Each number is 128 + 24 x the weight over its row's rms, rounded and kept within 0 to 255. Layers, rows and columns count from 0. Numbers have three digits each. The size before them is the row's rms in percent of the matrix's.

# layer 7 attention value, 192x256, rms 0.0749, rows 179-191, columns 0-127
122:078127165094089146124137144088102115130126110107091127105152116134144085101161149184091110124145155090118107122099101120127160090102126137119155111091159161126147127130156144154143147127123122132124087116104147095122116116117148114095159108156118131126126090127169132082114132124144105128123122141121138110107112161138113149135121084125118111146150103126101104155128114172124140155079
120:182115105159137111108155124128140105126147144126148142144129192137152131103106111163116125115145167091124151145112118160119152108145138116146149100117145166113146082143161102120123122121123138176137143147147099137103147150083124089167094131131127096114136137125119118119123131137107127143128146191138125137121177119110101133119116132109117116119142146147136130141169089105099166153081
120:150166144131115090142103153135116129131120144099157148162146142123100099144111112171130143159144135116164144090117113150075107159096152111148171137103174098129123143101110125151138143156135150092142157080113170118126080152152162111152156117139105099082146146082123131110097160151103137164129152149152126153158153109105117149099136133136115112130129088127134109114120078156119140121102
119:152125094140117102099115148121136102155093099153082112114155159114111098140137148122155072155059145154155115083099095130147125142151101065181144100096153144102130168132144145134125129107115063102132154175112148102175130150152148171132070148119125123114113109131145155092134134138095162089136055123138104128178135151130115134128134094102144162140148149121128099120060091121149150141125
123:138124178145156081112124162107164117183147110163145154162099111136104147127137079139110143152112127134101128113159074145135135095130135103138075096109126133135135135093119138094145126161108130111129115137144108139109144127147141108176144149154093150151115128156138161108162172112139127140117144153152147062132117097122114129121161106135130123137096198087173103123133197126158130129118
128:104149122118117128117123137165115119165152173134119056100127128120146162124128163159141111123177115137114107112100125109142183113112148135147126087109125108124102117150105135155135156110134146163124159101187161104152074158136112114125151129150108145133122154110173107102132135123102107136094151093137104144178129125166134124140137139142146096112147140110122119116160113130119109139083
129:111145120137131150178109141135137131117107138131125157170133109172169106124147098105110101112129146132166112102145132091194122149173119133129149138090149137120134151101093128173108139125145140157133136095148140100124123143123114105151115134121147144110115146141128166159148166118096150122155130122146096120076127146128161124155122114137164160115103124132123118183121125148134114144130
121:153092096124162104128114093165146130133163120129126118134113137147139129112151126138096111137132143138091113133105148140106122102117121090115106126123099101135123126125143151165138083162132088114069150075072127115191123131152121135116069118122140147107159094115127122106095120146104152098111114113154162103119144082157104178153144154158162141129120130052103161086149130115125142169111
118:127145138133162121124135143124123150135151077124140143122129113133076157171127096112145155121133135140100107138109104138082156123123088143114148144117164134119152125129122127113130174125128123116095148175155159089137133078126167117147166141103118129097078134120123152116085115151140151088138120082121168152123137168129087155143141124111117135210098105133117176123146140111124114109154
120:074163135167193169173111121130135125118115122090152152122117085127116129136118167118158139087138131118201157135113113100105172114123136133161124154119124149130138139147114098161101152119136109129133125127168133119104196103162114131106134112122146140118149153132143152160114099137146147164114124134126126118101130070145124137141142147131162115097128174130172122153139152128112154129162
122:097109112121144112177125132105106121134125115119130116142138120132192146104108132138129128151107098135073096120087164096087179134161100130093097132117146123105115127115145130140105122122129154165097150128130115118121098122136168110111092143112137130090152131131128134119136134108162115172118133108121111193151147121099065105146162114161095121087144145134149133101150171159120155114141
124:133131148147110087127126102129142133106130125122093099083106167108172128104162141147161164126133138171115119132104130137116135112099118137141099116150118149184127131156110127156115121135110145119163150135130120151120098152100137127142142135183176114101132129124105130089128139148135083065142126130151149154157138181106136117160143120126096125124159151095146141133121153085135137187127
121:145142089118089104166131136107112209125141124129141140139142120142134105134121104133094130097132052151121165125098113064156145143123137154119123116091122185172127144153147131103146126155136120120165116121199112189128165161103110130095124133100104117137141101123082149130109120153109134132086114144108138138162111089127127123131127132136101174160151091169126122113137135108082098165107
# layer 7 attention output (transposed), 192x256, rms 0.196, rows 179-191, columns 0-127
114:133101144114144125142157098148120139116129137156113127149098109149155141149097131122146123124104125131188131131186128173136127148157102108164095118160101142158098132068083105130102122138150123128122112136154147165123113131122116144128105130117185075184150142137174129173125167124112139153107176099146113175118120135126119107131139143116125161133113107117136126083095109095136154153132
119:146114155141155112108135133129142132107105162138147119117122112124071117139122137148128156107099111126130145152107104099150133162136177129146113111121097100132109166180120140120149114113133103095112147128115162093116133145081079131097186135155122133129158100138155137098151145117151109134101129075116133122104113085169145119156150138127075163127125168129112095142110111121133166107141
115:125107157167128171134158155123132128148159132121085133112119126140170159156175130122141145113106149138125071150082130110135155088122158137104123084169136148097113120104092095127132086151136135107170101123117129141104163122136104118144084148143097172156148115147133138158118109153117131083118185111143114131140104134126122115151142082141118128164134151144142147108160119144126141110140
116:134183164170136138182132063138116163130126120120159113096114108137152138158146127159168126114155105146080089158147150108123059128176136133092173126124140114145126174104097101123149144111101143139123119106109133103105124165159111129098165118147113095139116148107131135176161138116120109110144120122143130098117145092114136101112135129133119100071121159145148140115137137133118110142112
118:121122134117116128163141151133096134123153127153105094123173160130108125125159144123145073107121141096120144159122102134143116132129094118137140158134126140167147114188138117110140157094110122109117151125117117154132081104081116137102160105144123116161087108070110113145094131105150094091127108105097107139153118130113166158164132153125127131114121153130128146071121146107114137121148
123:126098124102136121152130155120096170165121122161126148161095102130125128122111140100118163119050162123080129175119153117140111164106122110127162105137167119127127123121122087129128103116149126083089088161065084136090151126138100140144095145137085109101075109128132111139152122127147145126144137146132121131096128100103123115123127117102126203169156082138158179142104154099138126097124
122:123147104107128113176135096105125109142157103139168117095135164106129102141148101183124125088139118158113133120136094127092098101106136132163133132123116153094134125140145150098121142143146111113142118153123058130143133140142145127071145114145107143164164152167193094129110135151151108106120102114122180136140113114106145117153159132106145104132119142106153121105149136087145118152102
117:140135114150082168119122197098166090146113130143080128102127133147119131173150106137125141089142123121134140132151100117140090134144125144111082107164176078132148128137104083124125159113176146126109153153156144128126147126084142117182121157152137130104104163127108160139146138125140092113128124117081110100121123115119137115123109131130134166122110144145146119133093160149159096104106
112:167143119097090129150165112137111118127133119102127118138157115123165141124136115161123124101123102102144135115117151121157118102125171132082139142134117110125171151162117128170143117112086151154114138150144114149147130098133144116144108150117160111137161116131100164155182087116129178150116130123112122089150138134111161106165133148091159101185169137123185166146161120136136148107116
114:127134136137128107083122152126151124157138146126126089138149165146130098151132126153147125159159096101139132092103159097111088163102087160169110128137124155148133130116170131118185105139129148150127088160158117153139117121106139125165147138116092093143116168138119126074136152124155126155122132110106123085108136154144105147141142121124130174123149086105076141152146117148141067130159
117:103128114106132134129153112155108111104152175139129115113100145151107123121155100115082101110115130104136114103162098085131114111093117133126142103119128136129095157145118129091129153115132117120130119146157127108115132146144150135125189090112087132160113135101152136113104135111119112085105176147132107115117102115159110172134160144113142126158114097148103105169131076101104094145098
121:168092127158177169160150137123085118136118123125101114136152111098098144110118124107108090115142083122143166123139124098134126116109114114120146136076122139101070084068128115119140122128119143098122097123155173123144113148125115149093091108110118108096088152145131115144137132103134153160122138159082181126159121113145152130130101087131113124105158103131089115141152139160156163136138
117:115106128141136129110084156086105091148144109138135145097133109121096161061120148137152089137148112086133089178116116133108153085123112151153120151132127122087158127122133134139128124123084125107126159154082129133131134116120142144116115124146145096129160138139166107160147112143125128135154127144075127115114136107163153124195120192151130097087096087116132126134118123129118110118119
# layer 7 MLP up, 1024x256, rms 0.0871, rows 0-41, columns 0-127
098:109177059121122129112106148101134090076116114096118134150112166152146160132078138127134145147114146120099143103117129126129142113117110153135114115155123106118153156139119086131129161162131142090143116146102171078106142126131133111105125151074116127150157098114082144141152143103162113152159137076150082161116120139106138164085125132131173166133146147102166134133113169118172147152145
089:104118139110128102118156152157117153093128136193100169117136106134137135118149139138127107115124131152142119134145152103129152160156121129177151138136158130146092085128169187114151167110112109130131089151117132110112094084110117174139111148068138111094138119109118133122185123179112093129131142153119110134136092124161105180107160151116142109138136155160120095121092155109140104093120
095:121149166091122155142116143117158110152141121164141103156131094128127119113091151094128146087130108140107119154136128106145144148107147126132144127108168146098096114113123118125138119096136127167119174076153097143119123096103123109068140135093148136163121132158131138164086060180133117121129175095074139154098094136152104148122207135128130144118109160112126075086105131108146124122119
097:156129149145160146090146133172171130144164138114085153104112130129097121145163126144105093104157135142200158126105111130116151088109129167159109154152066169105162153148151146126111088123125108146106143126103121166140094142121112120162140108101147118114131094123137065147095120119114149141105127125092128095113099105158108136093124168112160092126132117170100096110159118110110122143132
096:120097098109130150080170116143113137108089169140091132145113129185143097141126114078130071114125090109141132107123096150156101193127097116112133107156134101085106167143161114128147088154088189145114126072106124161098115133128138160125134140145128062134125129118109125121111148124117131131101126105098149111127110141123132127127108131133092139147133171127149114112141149103156113092148
103:129156119136146180116115164136094124111128133139072110122132143151139176179142132128165143138127097173155116115084145135111135126094136151135117145159113172103128126125108131101099133091131134170145125122084150172129147166159114129106110169082157088173154147093102099089187110105135132097107132138121110133138124146154110091107129169146118117155121118130130096134175115114085107098112
107:086135118108193106102142120150163104131119124138121189125089114128132153117109163131114112136138100100107109106131145061134108103126104151107134180146113147121061088120107125089118159139136094153164128124117095102133155132146131151115165159150105157134131149110109147074078095107134147117165138138104163156100136130165128126126144118192154096115148147116133089113096118165109122135134
102:117143125118133097106144088125123128146116155153137162133111134151140137120129097150137151081143121109080116083122109155137124137125105112126145157102115149116123139116142146155095106188097110132135130146116103151149080132109122118137141112098114153109136090096126139083167105095092153127134180166136111107150135144135114107122141120100134144146080164206123077098130115150121104115166
095:133156122134162153140138136119121072120115115118120113127116115157130117069136179098117155115173113188119148155125114119171122154121152144163122112134109117138130103150155094115165128103120157128069104120134140130108124122122077141136152139095158117124110151130152113077137130105154128113104123117114151100124159127108110111127125095158122124129136135138097104124113116142104077110135
093:118121094148171098149103128110151132096143117117117133100149113130162117127142130135115132155137139177094098152106169149126161145160113128136155106140101105085118128140173109133180168152132112098113128130127116134097108169114113119089121090129129127086129108121129192141150128157175126141144156132146123123142152124113113134084118138140137123103145138159096141116097125121124107140157
104:099119110086146135142137144111132162148139110140075146126115095129158120147177121134127091104178144130146140172111137120116170135136131134138149178141108120141097136108141147123116156164135128119135118076144175143136107116146145146133129170148152137143087155118159128126140114124150134165128148151151148141117095135096086150136120106161087102163149116125107129129126161127121116119147
100:118105158129143136136117120177154111117123101095166067103154135146131115100145102124130157112147090125188098105087094129137173142150149132114111120142117140153095100150123138129130141124130116139145105134155172097073123135097160200140127131100091144172123104111108140078152147151175125148164137159141129138131131105126148135100109116116109099175133133131109083162146115114164133105144
093:126133104147170125097090155117150128148117118129123106114152126141095111138126110170132112152146153119130105144158123150116142100152136061113105139121117138136156153107092133143114154111115115116114111140143124164130123102100144078119121164135134109112127151151132150127153143184167094136128168082144084130167102133114125124112161108152086106131156119117099132130135106194144131101087
098:117125162140143134168092127102133132130125111099136125133104148134129120097130120151138144149138082142088126115131093167154131142112124103162152126103134058136152141143160173107195150153134097134124124097109110125085095142158169102124106151126153128102125114126158118142148136154148106139123147112136118120130140149105111130166132166143145102107099157144137140140109128099140139145165
109:106121147192150160142152115132133121104156056130165128117135153163112141125147110105110076144119136158126153171137094112103129098133136141141136109152121142138135099224193125160125124185154143116152132121119092120116106154128123125174130121148110141160130108155102116170119102101115116097124101160132130171135177126119119103140134142147123100150144132091107174163141106142124100159130
096:133133149147108133194143134129133101164122142158127075116149138128134097154140135073120110124099141173104139101128092151159112117137145164132094108132149147142124135095135133079122127122150112104165118094130095139126161105152124156141104119141182120163116132156106122104093105126121125123131097124142110139103115140169143187142139177107106143122110159107136132129121086179139140115136
104:115097109142148158087151160131097128162108077157146118167119145085114107075100124134154121126142128112090139084111157097113082097157160170150170098145123108144109143147088109137157178145161130127169098154109125134121152125181147133115146147146121132114161105090116095131142123169150120161151108142114133070147144135122109109144137149152145082165148175113129106109131101129097136140133
093:109117115160110112145144097141149143131128120108097118112093149129120143071114151111140116121148129131148166122110148144152101124139095108126109112151138125134108100112146145121123106137109108140136169137153112114150126133143132148121189111095102088093120140136149184111121112117150185140145168166181151119122133173125089126096148123128112158125169143099179123121165115136131115115110
089:125130143129109112123131133062158101168144129133147113165146115143125119060121136135128131130147199085097153124102087126116160128093136089138112110119115128091124118112101136126129111151151135107081088140167144127128096113123085147156143161140115127136141154156124181116120131096114190146157100132126130113101149113119124114154107148127188137128088155125103100150135125113149154122135
095:116123130117124172124132156108100155144082095174128141109133141095095113127159111136139175105107140162148140166134098136152125100130095121121140123146130146186174096141162124130134143149193136134143119156112111136128124136112126130163186141151128099118154193120109067135103086128146166142131125158119095120155155123122073123137150090151119101110175140126142107143109178103159144133130
086:124148168147114157144152121152120119100093115134131126130125071172143181153140127088152103112118155122096134085131121141157088118135127138163131113153093119109108143139105103122134135135084149152134174111150152128113184137133129182065146092133136094158098120109113171182182161128097139124152131182133127107146111137066096116117135098120117122135113101132143130103105122117144101121093
111:140123102134141114105111135134144100121146142122148113148150155194146159152123176151092092074129102136075141144159164146137159134107151138131138124144126121129133134140154161130096114170123100100132114145152140154074150144141123106158159099162126124142108143139123143109160142127134125122145144142188100118155120160125119115122094106090126111143127142147120116102143156133126143090097
090:121149137131152099125145139129128108137103111129141153123092115142140154108148172178157129098087073128119132144113125115140132141123098097130093126131129070130100093132098096139092117133137124129123178138123129109116072109122129113134114126178154179124119158099151143104125108099131145190146129096103076115149123137125119101138142141123138153172163163127129110130118112163111142119108
104:094162097125134117131097131133102139144140160090123114141149115098137166140147100156102120133142118132126152141139156135098131140128119094104171124136105111158132113113138091128152151097143126110156147140089082138112100118146133148104097160109174137107150146096161120090142115176126140165125143135119118117095172127107112130162119066065138180142123097142104080117078112147125095144089
099:136079092105114139084153110069120148159139118144090150120132127177149147105152143107126120136131141121135123088135178160177136149133120127095147142155130126142136117120139127117105092142107171140114114101146147073118127144136102130103130073160137178123104140129137126130124109152130126106137122164133113156118151125132110114162124104084134127117157196149175169114103107128122165106144
105:105149108117131148179101122118124105093155105123104141148085113095110106121118167134156168150116137123126130080112127133114141098104155173081127106124118091142148153139089147119121099140128127143131103121143146108135123138149138120118125133184123137145140118137087133156146146114148160108099117102135147123131137108144121138121143129119156137167136127094139129121114114135160114079110
107:117139102100101122172114125116135159156163081079115134101163107118135143108142125134113101100153161136126120122154131107130106110116121107105099049117123077118164158146125118103099124163119114150125174070126116130134067095156122156163149134100166119164095137140119091170141149133100132100105095116123117120115156151134106121108136133117113135127150130092088151087164087134118123135099
109:136112159176133136102161097114143121136125130150157065128124139172059162148130133144119126170147144149090133121125084161129123122095149129100131119085073127092167070140111128138114121140049145129100118130156087099083151121107081123143120147111138121133141108117105148088123127109114159076165138150133126148157118151130124130142102117136157116097116109130115141176107094107095118137092
100:143142081106114137154131107138129107175144123134149105145146123135176154101138136100116143156099085115130093093122082153113177102097148089150121143131095150152084110126109146107127100142121170147150128111143112138138126161146121108119139195144083126158065172154119122118159121113126114097137121139135137095147135096111136096162146111126158110132114132122082143117143131127102080108130
104:100132110118147132118113106100137133154080143146118092159100091130130118171128133132116163141157130118141150128169095135115129114109102140103129106096158144125140135079186090167117125114103096134152115091112113142155122158107080135123153132114182136140173110076112116152131171119109159136090152096128117119119106138149108129088102167088126108118130090146103093164162116169100089137148
098:072135123145174122076129112142118106131112146142117151126093142134113155102160144099116160167138138174156101094166108136114125100170174089111134112126153156146112118095113118140152114124145107078115092145120111164115067145131100125131084110099100097120135122159124111125074113152124134125105099093103143125150117115106094121151139120194104154131113133142115118133157081130116125125101
109:088110141124109152170108166137171132138103143106150133120186171167159158151121120151145106120147120131113156153129134136142130133166144141093097123122119094160118097126144103144113118112149123101120118128106151115155102161116127148115167150111173135106117134111146107153118130087125131117095160122124072152121135096132080119141156127116141142127143094152104118097127086174119130183100
089:174115130115166129131126133121121088108178136117138185124133153138111134146143113122148113128126153102147132154137142186174135131100120124133139143140108098157127143110142124129094094159165120157148064126128146120128097115147127104121183168092123131158137172125111155097120142119100106083070119099141122200155086184087137135097127099084141123136105122106117147105115079108088131122119
089:144143180139132091146133119166080118153158094170162173127147099105081128136128149126118109136180119143139124134141147170125117099120162133143114120089144117158104123148081114135144107180111163184153139168167117139130175120104136155106127130119126094116100148134121102118140132125139172154117133183153139097116119147084101182132096136096138145122143167072158134122142100135125110102107
114:134114125128117127100100117151099113101101142148103142152135099124103147150156172146178109099131089143135158094201092121099129126156090135145143196144093105134152112130156177155124106086155101074112129125131146139156144137119135102125132155101119130089115162119173118096132130174158148150115151113126118152160110114131087116086126135104122121134127141151101179087164100128147125172132
093:139168089116137127143125118130147129149154122126120085114124114136120117178121125136120178132113173153152157152099108083124153120100098150126144127085132141143099165119148174111171149164122168139125159111141152105118112118148101141145164133091124223122161115109116123119139087170118157133144132155134102125084129131123121125131150138098162158137115147128137106100158156109139139137123
097:126111150128118188110140151092119129110132140141140124095133125144057170122115147131114145129158149154151108122127085128122117154146153160096141115175128129122131168159133111099099109118126122183154153144099089128155078148121115129138100083074096119143107108101103052161143136097102126120134117140170120120139094138120118121106189182142149122133163124131109175143152102172142101112106
090:134130131111151116162125166129124133160100137138117161163125129146129170101146146140106129119104105154127113153136121113144127153085111143134163145108112158154084163126135159131144137093086147115126126115110179116143091135215127135106119185136105130191111125128124140100146140164147127143095069143133108148140165130136117146126116185130136136116118103182158134098137090130150144142112
102:114108136152141168110111115127111138164153130089141104122102101148118107110143111137153111123126142088078119158097118134105110109102129086123106156135152112159120095143081097154096127070090136102162147094092162138126114120130158107127158112117161140137117122147161132127100129126101158137163147157142146101069144108192129108173160150108132151098138137183144114119126138137144166140100
086:149132114119155182105134143142110131145158169135176097125154129138132160147111140131106079105110150146122159118141126133108162152119173136127154113156130117124196124125127155099084111114149175168138132143129109123164125100085111097146153101143153103157090163118150123146139079116139163113126135085157111120103182132128127162113160114101135102117178113145117096085135125161141133110145
104:094203105119120164141155141105139110142126082137087154133128114124129110119111153114146118119153088030119133130115121171123128131151102103098119122109110113088152115138179121125136137136125104099105122109103087135090099164110169147126148148170144164097100118132138149084135136100135137133160075131149115119125145111130135121104094116152170105101088173119165097131111124115096105127154
106:108149135164123093105123069128178107143103152130113137137082118111162159144133118197136141108117129110100104105141110133132115115115119142049161147132088110151190097103103161104105152096135111123137121143150135138117093125129081143130125146124135138138170105144124123156116101076108131163127114091129187134138155121126113130134106143106144126105116087144070148115140162150113088139097
# layer 7 MLP down (transposed), 1024x256, rms 0.0915, rows 0-40, columns 0-127
099:154115133090143123087110134106100129125169107123119091076134149106147145123112127132136116130074130131149172107117102137145094115124149112148135153086158089116108125127134140145140134125108129164088135139089117142173139122082134095064116090151171112133126120123133125117163162147141174108144148115126105155156091159142091153116084132132085096123124134115150170101100100084119146114130
099:142099099140110160124135117102172152140132146093130131125132115106145114122059139094089145108112089152129101153140148099128106103076136110085129129155104126123125148176074146154109146160126126135144172092141142122125158120106134101070126116154111149149079142114114102099130148097130140148106092117130144116125152128132123130109099121116100172133117136125153135162098104146129155134127
097:131117071162119137157134149152137151141134149118162144103154122124144164093159111111108163144175106124136121116142122158118090104135100150072099110132081117149162124133134129126119118120134166109145132170106154104121163102139172138153158113157123184137129135104101146104142182095139153125144123133138132119111153164141115098112072121136087114129136105118115167162164141136136150144129
094:110121138092116137087152164142125117133149137141082133167143073129154125109137093120145120111109142128113126163156121138173103156107094132101111137097153161084122097109121094119127106124154148147101147127133102120113123101091153147129158145125152090144139153130129137119122147155127135120153146130110131129107107119097085151167141102141182126126121117141119122134130114142171171156110
096:113169141095091141132137098110158093102125121113120119124092160179105117152117137143166106109148153161127132134114100119136143148139138114135139136116145140146132129122148097123137149113111146194092131127126143118137127161201117106145095104132120121162072111177139132144097146142081137110131126141135058079113135159130155114140126121125155098065104138130155098093107087159131160139129
106:136133096114127080124087114123111110131144101132151128140134131093114133141128136155086130126118106104121146148095119126130142119144104095084126151128140098127118037186149074088133097108103120156139098118183138122173087156121123148129122116141118149142131109093149090121081132171157094136180136115141098110107140128108133124148143122104172135137136113163160168128133093117190142129115
109:164135085136151134151163142063132115181144151124108097164188140111130114112147070105093128134117151114108110143132155162152112142119146183160107131151140099125129155097108124107148143097105143161091096132149110143138155173222131155120122120149135105118113112102134106125175122147129130156123115073136096124152127151098148167141146137129148085127105123082142103130138133144155122150134
111:130109126118121165122111124136110116117115127170149131110119127101115150146147139100148168127143149126146124153134075126173130134155140113182104105087142139082151169133125121144135115124170154148153135154119135144150100139051094141154132146154120133159131114094105148142144143091085121130073107142090093110082159149106147105103189099178109141112167130128120145110164163125133103155162
100:116134095147110144155168150104152166149133139137125115152131181132097166188127099119083127127131130095175123116128145091155119138117119093115122149125151187107126112114086169148124148126109153120156143144159135146116131176181135108140110135153128179136141132124125155139143104114127128132152145146138124149145139121135123152110137140091131138109120123116168115161094177127152127137109
092:122168154135084141158146133108123124127165128141116112100115106103117124148102110070125095115128128161096140117113160126122115135090136107104122172144157144106130106124079151154145109150135147119165115100164094156160136079185131111136166149162119158135099132088170117147095143152086124107136127127094144139138127146179159135103117147118113106086142110075111149135152159136115110139100
105:155130127152101130114138092120087132156144150164093141118150064110137126148081093110124129132139150153118125155143113148159186122106176105161060156115139153173131132116144097114104124119130068129113140081094132127152105065113131125068116154114107127171126123142127171131108157152135116130140106142131171123150107115104101118158114129109129107130148093127132114136152141118130095111144
103:129119095126184127156086089084102120146132110121131108124107148136148158134112126116118105155100172155092154094122174118115113126148124119123101138157108109143133167126131133101128093152147114151140125173076109121114125059121121180209148117113105128117077099105179140118121153123110149112116095128095124147127105123097106116159133138158154156096133124143077147130122129120137116134138
091:122122176112135123092147129139126113133158111112110125170135156128115149135117135153119152126104145165100118104139087122170120135124107139145115125104172156139108091164157140139152136135114168120147096121130163071156127183197163124071063128128135127098127130145108127138127103084094126136124150130155132112109126127115145108146141134143146163166104116138131094120142099102128134179133
102:148128107174102112133137177137075139143140162139132104144075142173118136158089139126049116150112100140116093140117131160108144163125120129070150152154146083090157134175114138105108113134134130112136104099152147121129127148182118063153129141146146139132112154114123149121111154122118163145113103125134200094132096108132129139125126102115121136158139123202085120115150107102119119103104
097:113112134121125097120082094129118139129127105168147147188164112119053138133101076100101125119133127107167163096164113166159125141114131121161127100103128105113145134119078135158118142147155128164107116151106123112155138119139110124077135123129101081104114097121148146119078134133115138171116190177127129112083141103132136117138125132113155109079128085104142169115157148112141114139103
091:142133175154157133122119170121089129161152115104116143143089116129111130128136138083112106147095140078119143106102168180121088153106159136121129130194151100150143159124144132118146081107126125112146161111139142098127125109125133140087133137143120087123108117159093164120136130130110138080170106118162109119124134089111129121096125122115123120104140104100140174138124138128100152106143
109:103128147121132125164181145141099105177139089143131102147132123108111121100118117105130128140106129132131106161133166116146111125146145170140127166117203097099119104116118125140131131181137120153108117097167192142167128136168185117103137163140080117147120116161132163124112110055128126138133122101153132138092106139158143121122131123139152127107112136126166131153106095119168172124136
099:112144114160099085141088134088141173154093138152127072123133148160161135148144115157137129109108123082121084094109176145123102096119137152126156129122098129144131152131121121122119156127135113144136139071097140075132152119045171119129119113126121112145100131135169091127158167123097118153101159149136135108140139118117096138084122114152125140143147124126112109088161143136120126124107
087:126199121129105116116123154115107156118134081151157138103133167100152161161146133136147079121139142137128118145123144113128118132176098142146101117122128084126164131115129150123159089140129118139086142111155133111087152162132095110131139122124112125151126135129107109109141162092106061138114168105108119158134121110120125108106163080140069163155135122134127160105117118144110148116099
098:162117107155096156142156117152159116130163135091168107150096140136146094168097126158129148144101137141163122092093131149115132169124117128131117131073128133135128111101108164111148158155101149126109098105117109155180082104107136125117087133142163100112065174166108168176147142142113085098139119109138125107188101060155108120135135153124080103142137138094117110155143116134092105141113
086:081096120148120088121083124124152122120124124126149088139092154115117159110116085070106136070104114135144123124128131129108157150139079135124117138091124092109129103104115135110193119126109139121143087108093114104145109139096081134147094137171152158136150152158148150134183140125104110165118146146109106135109152137134137128165125137132136156108126118130143157144100126101124142072130
104:099116115092101165133098099153113137142149148085141140126137109142145131123124136118116117141102140070130121084123107114135122126145098123133110109154145129091121140134097131122126094140142154170105126170133106151121122185153115136129141099125104152121113098124142128138127155116152126122125133097148150152169160153144167124111132061107120129099097127103132086152125106122096105154167
089:122162104113120148141158141178131099159133122146124112119177137083146146090135132094105153151116093135121120119125143092135097144119127145154151178080150146150125145137114172111125149155119123143120114104121182129137049123100089125079120100134121148161109104133137094143100117148150122114124145090127126139123083136138119146127148108110090093135089158175073114131130130117099169083130
102:107120142120098149107147102145092125141163114120131110156124113140122143101111152111113119142124133116095156133121166180107106109085156128137113146152151102128141121124090143124107129128129135121095143117167134122119148169128133141115151115107168111113121133130099118146097097116135095115172108134125132149087195184128145148084114139179138122150108113140147159181154055147093116158120
089:165115130141101110153123076141111173168114124153134082109113121090097166120126171125121117131081157126145124122164123119139136122152124159144125155096159114123126112136126165127125115103094133101081113136101164102139110121104135112114158152149107155171122105139134100089108147168132122096100171127139119112114156072079134117129176144156113088113104089136121137111121111160116132148143
104:180134137115104139132137122066131130163138161124133147130118169129129139162123125104124105122164116164121103120080120134113117141184116110123130126110104187101117139133120120133152104122147141163100139046092100125142138127128107122105153101172124123107078090094106149147138137123135140147148092151132085116105145129108122120107131146141139129115110158139123166104104096139140116141143
106:119132086074126152154130126133142127125109105082103108142099080133112122142155123149193137115099145141135099090144163184117096135113158142171149139115137150090125136102122125123100141128127143125175130125100139119133114133099142148113122131106138141125101129167122131125147152161100125089125116152151111144137133089150166146185101148134151134139129130104149159106151103113128132124129
102:164135161079123101171156123101126128113144106131083109152175149137176145163134064136098133124139156131122129146151114155141154081115143129147124120110111125157159092125143139092139149107148126124163108143105154100149125133147153113122137134112113104127123065107120162151088137116071125081132104139150059141080150128142115148159119133141108152157105103117111132128139124147150172168111
091:113110169138096125137201157117124112137153177127155147133158172147137134103076117091103151173086110096122179149159120119132164117136153146120162118115146114131155115128117140147171116105154145130133064126101086128143130112123110131147157130112134152138133124111092134166086140067142125118119131150118184121177135173117102099074120141124116132140088150115089142126120160136128135137120
105:103121123097132149145141079109119140119133148129132136127138151131105106129109127131098125124130152149092115130140106150108119154127111146154107127105173107110156144120053132124104120088106171100147142157125121145103124105110136121121122088154122106124142098165123142163148138100099186108152096114120089156127153153138116091169113108134115128136138112155122123150131139133078099158156
094:126086098163129122146144128098124157140131114131089102176158144119104134133118122126112120101056115138082145159099117131137152121099092133132131147106103160174146158154134138145152139115136128158131160085152123097126157091185147140129141105153128163127093167102107110120135106146136135084127132081099126141106099126128149133094156112109160119120098146127131129105115102130147150161108
114:134168149155080124129153142145143080135096125130139123103099094108120121117121134154070119139108186101135129106141125146092135123101109119100172098144169119103114122110127118103088136094128134120124112116087163132074122129110163104118133092097146101143110151108155100180139162098137157126140108144105145123146120148149121098148109149134138174126104090103109125166148091141143170133157
087:158112123151164139142111129119105136149139169126182136116151113137141112101176137126133094154128120178145098115121146110089146125127103128120116154098114146119106132117178162115144141108145124130139138082141181125091114121151113112116088124120153135149131148120136090122125199140145113121120117164144126134117116093138147155157127117109138191118102121124096112153141147123140100126119
090:173142130170140095104118141156173135148136130140116129111155144125102135164105138109141100131084127152142123123130143110134136095147166124183135144122077091158119143118098103142106143094145107099127065151131113108156118143086106174142102108086158137152099097098125105103152134113124144122145162114094114106108117125158116129111094141121098094084101105107147149137135145126139109149132
111:115152126100073108108136100133144113132111096090127118135190104165108135167122159129140136127169119106187170140122150119149148111090098145083127074102150075117123132181114114135130084155114144119144117158090121114122144158108130129084108117097118136084115107102114121143135187106172162160169103146096115140104086161143134098135174112090114129128144126086120099118113121127124136130143
086:132112121139122127143117138102119117150121155134118156153121119098134132126159129133125124121111126126123135086119147094122131113112103133111085063138156134128097116115116117165184118148134143136133073122162164090161159141123147131125109133113118125062126111104125157158121120139135109112109154150128109110119130145102144149118121141129106104120139080087186117131127137120070112112137
096:076125101171134129150116134080107107114142098095135155139118163096150063138135154132110087150141138140093155163122142088139097125131106170112151102116127129142129098116103099102206101136106140128136124151135142137116146153101137131125119158107098106141123106085151107127108122145129118131112128133131110115109148126061129142104119087123169187150122124150125131104130110131172155121145
094:116081130109137110109111115159154113103159111126132106104126150152107156118105127095120119110150176100118089126096113165161148142173159122131120106137145102126148115143118110134156098148164110163140170152145087083165142124222110093158146076099168138100180111155123099109110144138137139131142145117143149143142103108128129145133112094106116126120153135118118121141144164108156122118139
094:143121123064147125142105147116137153154138078145140142135131158151119143104123141122107101129159108166089115136138097114171144149138114121124106124124142166119130166154119135150132127089155132132112131140130124147118134132232096104150117087131120147166106112141151136130129118139106130105130134146119116129118120143110122144145199139108100152179147145126088100136169126115154128172129
082:097138125145110144133081102103123155130110082118102121109112138118121110122164120141121131136144112079144147144140152103142113150136138116136089136127085129111135112122136124130151182092158112141094124117157131158124139143117115140131137123105119105109159105127149105106087132119093090077127088188109167131141126124059097141144116131126106139132113133096129145159137115100071115161137
108:110156178115156164135134105097120129127107137105092146128140153181111117099090081121112153122122157137118113092122138155083110154133125119097100138126154151106106144132110128182141111145146109121156094109106157116146106129107125141112123109097120080104146142135142136132131121161128130149149111127091144105118142107128086158117078145116124142114120072141137099134086124132098113147140